python train.py --n_layer=11 --d_model=384 --n_head=2 --n_kv_head=2 --head_dim=128 --d_mlp=1344 --vocab_size=2474 --activation="squared_relu" --norm="rmsnorm" --norm_place="pre" --norm_eps=1e-05 --positions="rope" --rope_base=10000.0 --rope_fraction=0.5 --qk_norm=false --attn_scale=0.0884 --bias="none" --tie_embeddings=false --parallel_block=false --extras=["some layers without attention", "local attention windows", "paired heads", "shifted keys", "gated attention", "exclusive self-attention", "capped logits"] --init="trunc" --init_std_qkv=0.0362 --init_std_o=0.0443 --init_std_up=0.0362 --init_std_down=0.0 --optimizer="muon_variant" --lr=0.00531 --lr_mult_down=3.0 --beta1=0.93 --lr_head=0.00562 --grad_clip=0.5 --warmup_steps=200 --schedule="wsd" --decay_fraction=1.0 --decay_shape="pow" --final_lr_fraction=0.0 --batch_tokens=[65536, 131072, 262144] --seq_len=256 --doc_mask=true --train_tokens=766200000 --steps=5280 --dataset="wikipedia_en"
Each number is 128 + 32 x the weight over its row's rms, rounded and kept within 0 to 255. Layers, rows and columns count from 0. The size above them is the row's rms in percent of the matrix's.

# layer 4 MLP up, 1344x384, rms 0.0691, rows 11-21, columns 64-127
size [103 104 103 102 104 105  91  97 105 106  92]
[[129 104 113 143 168  72 153 112 112 120 130 117  90 145 106 185 179 120 164  90 154 111  84 121 139 161 120 143  63 138  49 140 176 131 109 173 155 148 138 151 145 172 129 144 113 144 106 103 124 134 148 113 165 142 100 151 156 150 155 140 125 163 204 115]
 [115 121 114 165 159 150 119 118 110  91  99 133 153 113 143  74  79 153 106  97 152 142  90 135  99 142 140 146 138  68  77 134 131 104 173  66 123 145 139 121 160 152  78 144 138 127 107 142  90  79 153 163  82 149 136  98  95 142  87 112 142 170 104 165]
 [171 107 184 119 186 115 173  70 179 105 121  69 152 162 116  68 172 171 109  86 151  91 150 135  27  95 141  93 169 138  89 129 175 145  72 164 130 109 146 165 123 115  93 179 154 107 135 101  77 162 130 143  85 107 108 145  86 112  97 141 117 166  62 186]
 [116 129 154  94 121 142  57 167  44 150 150  88 102  98  95  91 128 141 168 167 108 140  90 157 123  57 113 110  78 164 114 107  90 137 107  86  84  93 105 162  57 146 114  73 119 166 111 103 110 144 216 103 127 149 114 165 132 144  98  88 131 110 143 137]
 [ 98 128 153 118 163 153 125 140 119 155 145 179 124 149 141 173 142 150 104  66 131 126 134  97 194  73 105 136  38 119 208  84 166 110  59 164 141 149 147 106 109 141 163 130  99 128 140 106 145 115 116 168 137 170 161 119 119 148 122 104 116  65 147 170]
 [154 138 137 152 188 127 134 111 119  76 105  68 142 180 192 158 158 116 152 121 140  82  93  83 163 139 106 183 107 150 148 147 134  73  96 154 175 112  96  72 140 161 115 139  46 158  84 155 132 110 106 172 162 124 154 131 119  95 165  89 121 117  85 124]
 [157 174 151 165 157 133 128  98 183 105 100  94 133  72 131 103  85 139 160 120  89 182 162 149 136 135 113 167  79 116 132  54 129 128  65 161 148 106 151 122 135 110 154 163 105 124  91  78 144 116  54 104  78 135  44  97  95 103 148 164 139 109 185 170]
 [145 122 150  98 124 140 132  85 113  91 147 199 124  93 182 123 113  61 146 113 143  63 105 110 140  76 120  77 127 134 150 132 143 188 102 122 137  60  99 128 105 107 140 178 121 182 177 107 137 108 138 113  80 142 183 117 157 135 158 146  84  97 111 133]
 [ 96  76 143  82  84 209 136 162  72 121 106 123 122  91 124 142 173 100 151 110 160 122 142 156 130 119 138  60 181 131  90 148 120 165 137 129 135 127 115  58 121 122  99 219 123 123 126 124  71  98 111 128 111 135 137 181 155 129 142 116 126 112  74 155]
 [154  86 186 201 120 158 112 134 122 107 167 149  96 115 115 133 175 179 134  71 111 196  78 115 131 144  89 118 159 127 146 129 148 126 154 136 121  98 128 109 160 136 156 128 130 112 119 172 143 135 140 121  37 111  83  99 121 135 121  88 100 164 161 123]
 [137  70 156 122 108 129 136  99 102 106 113  82 125 189 108 155 178 119 111 145  77 152 122 114 143 151 164 155 193 189 156 125 147 149 127 168  89  78 188 107 106 157 118 208 101  88 170 172 121 129 162  90  98 150 173 107 114 111 107 102 125 126 150 117]]
# layer 4 MLP down (transposed), 1344x384, rms 0.0537, rows 11-20, columns 64-127
size [105 101 100 102 111 101 100  99  95  98]
[[142 134 141 102 111  90 128 118 139  92 122  86 135 127 151  99  97 177 118 138  93  99  74  88 155  73 218  99  93 178 172 137 156 128 112 197 101 131  93 103 122  93  58 173 128 177 152 139 128 160 167 135 108 165 119 104 161 165 239 119 154 202 142 157]
 [163 122  59 149 125 118 181 126 117 147  71  77 148  99 112 130 133 174 149 169 153 116  82 138 149  88 148 151  76  86 136 109 166 135 143 172 115 156 155  77 155 133  97  70 157 103 139 115 179 118 162 116 147 156 129 153 129 194 126 102 107 152 123  93]
 [107 186 188  81  83 118 140 127 174  91 117 132 126 152 138 115 161 126 107 155  83 117 100  84 166  68 148 120 137 120  99 117 175 101 154 135 126 150 117 124 130 150 133  94 130 155 115 138 145 199 114  97 122 176 121 150  78  85 226 158 167 126 136 130]
 [175 110 102 135  85 113 188 167 142 106  86 100  43 109 216 103 147 128 136 112 106 147 154 155  75 160 148 144 124 104 108 108 157 154 156 151 133 125 117 137 129  82 117  87  63  84 150  75 135 118 123 110 127 176 146 120 174 141 153 151 103 120 144  79]
 [149 103 107 186 105 149 184  68 155 143 110 139 109 109 161 149 106 127 123 146 113 162 109 125 125 159 106 128 140 118 152 133 139 126 141  78 120 159  57 147  58 146 148 127  88 121 197  89 157 109 170 136 119 106 126 122 100 178 103  71 157  90  98 105]
 [188 131  75 168  63 188  69 100 109 131 134 108 131 135 141  96  73 128 152 130 141 175 129 103 144  87 124 131  52 135 148 136 107 137 157  66  75 125 138 109  91 151 129 137 137 107  92 136 117  85 111 130  95  82 172 122 167 131 151 132 103 136 144 179]
 [120 113 106 116 104 172 150 130 118 129 151 189 162 132 123 114 153 131 105 135 120  77 118  84 109 165 160 121 139 124 160 143 122 121 150 112 146 138 145 159 171 111 136 168 144 121 159 134 119  68 141 202 142 111 135 144 178 167 220 158 110 132 114 143]
 [121 140 121 103  76 106 161 164 113 156 117 139  74  97 145 110 116 154  46 115 132 102  78 160  38  97  82 117 147 110 115 143 130 167  93 115 107  83  98 147  91 142 130 133 131 178 134 113 117 121 150 112 123 171 131 131 171 139  76 157  61 101 163 139]
 [123 133  83 146 123 112 159  96 119 113  96 114 147  92  93 100 161 102 120 115 151  91 128 122 106 134 121  88 113 133 147 150 128 119  92 150 126 196  72  97 175 128  90 156 142 136 114 142 108 134 107  92 113  87 144 150 125  72 108 163 180 137 118 124]
 [152 148  70  71  96 109 139  84  88 117 114  66 122 113 121  88 165 170 102 103 169 121 139 155 136 106 147 100 127  99  84 146 118  88 137 115 110 133 141  93 124 124 154 123 165 195 151  75 172 111 104 146 159 143 116 118 103 155 178 218 137 109 141 118]]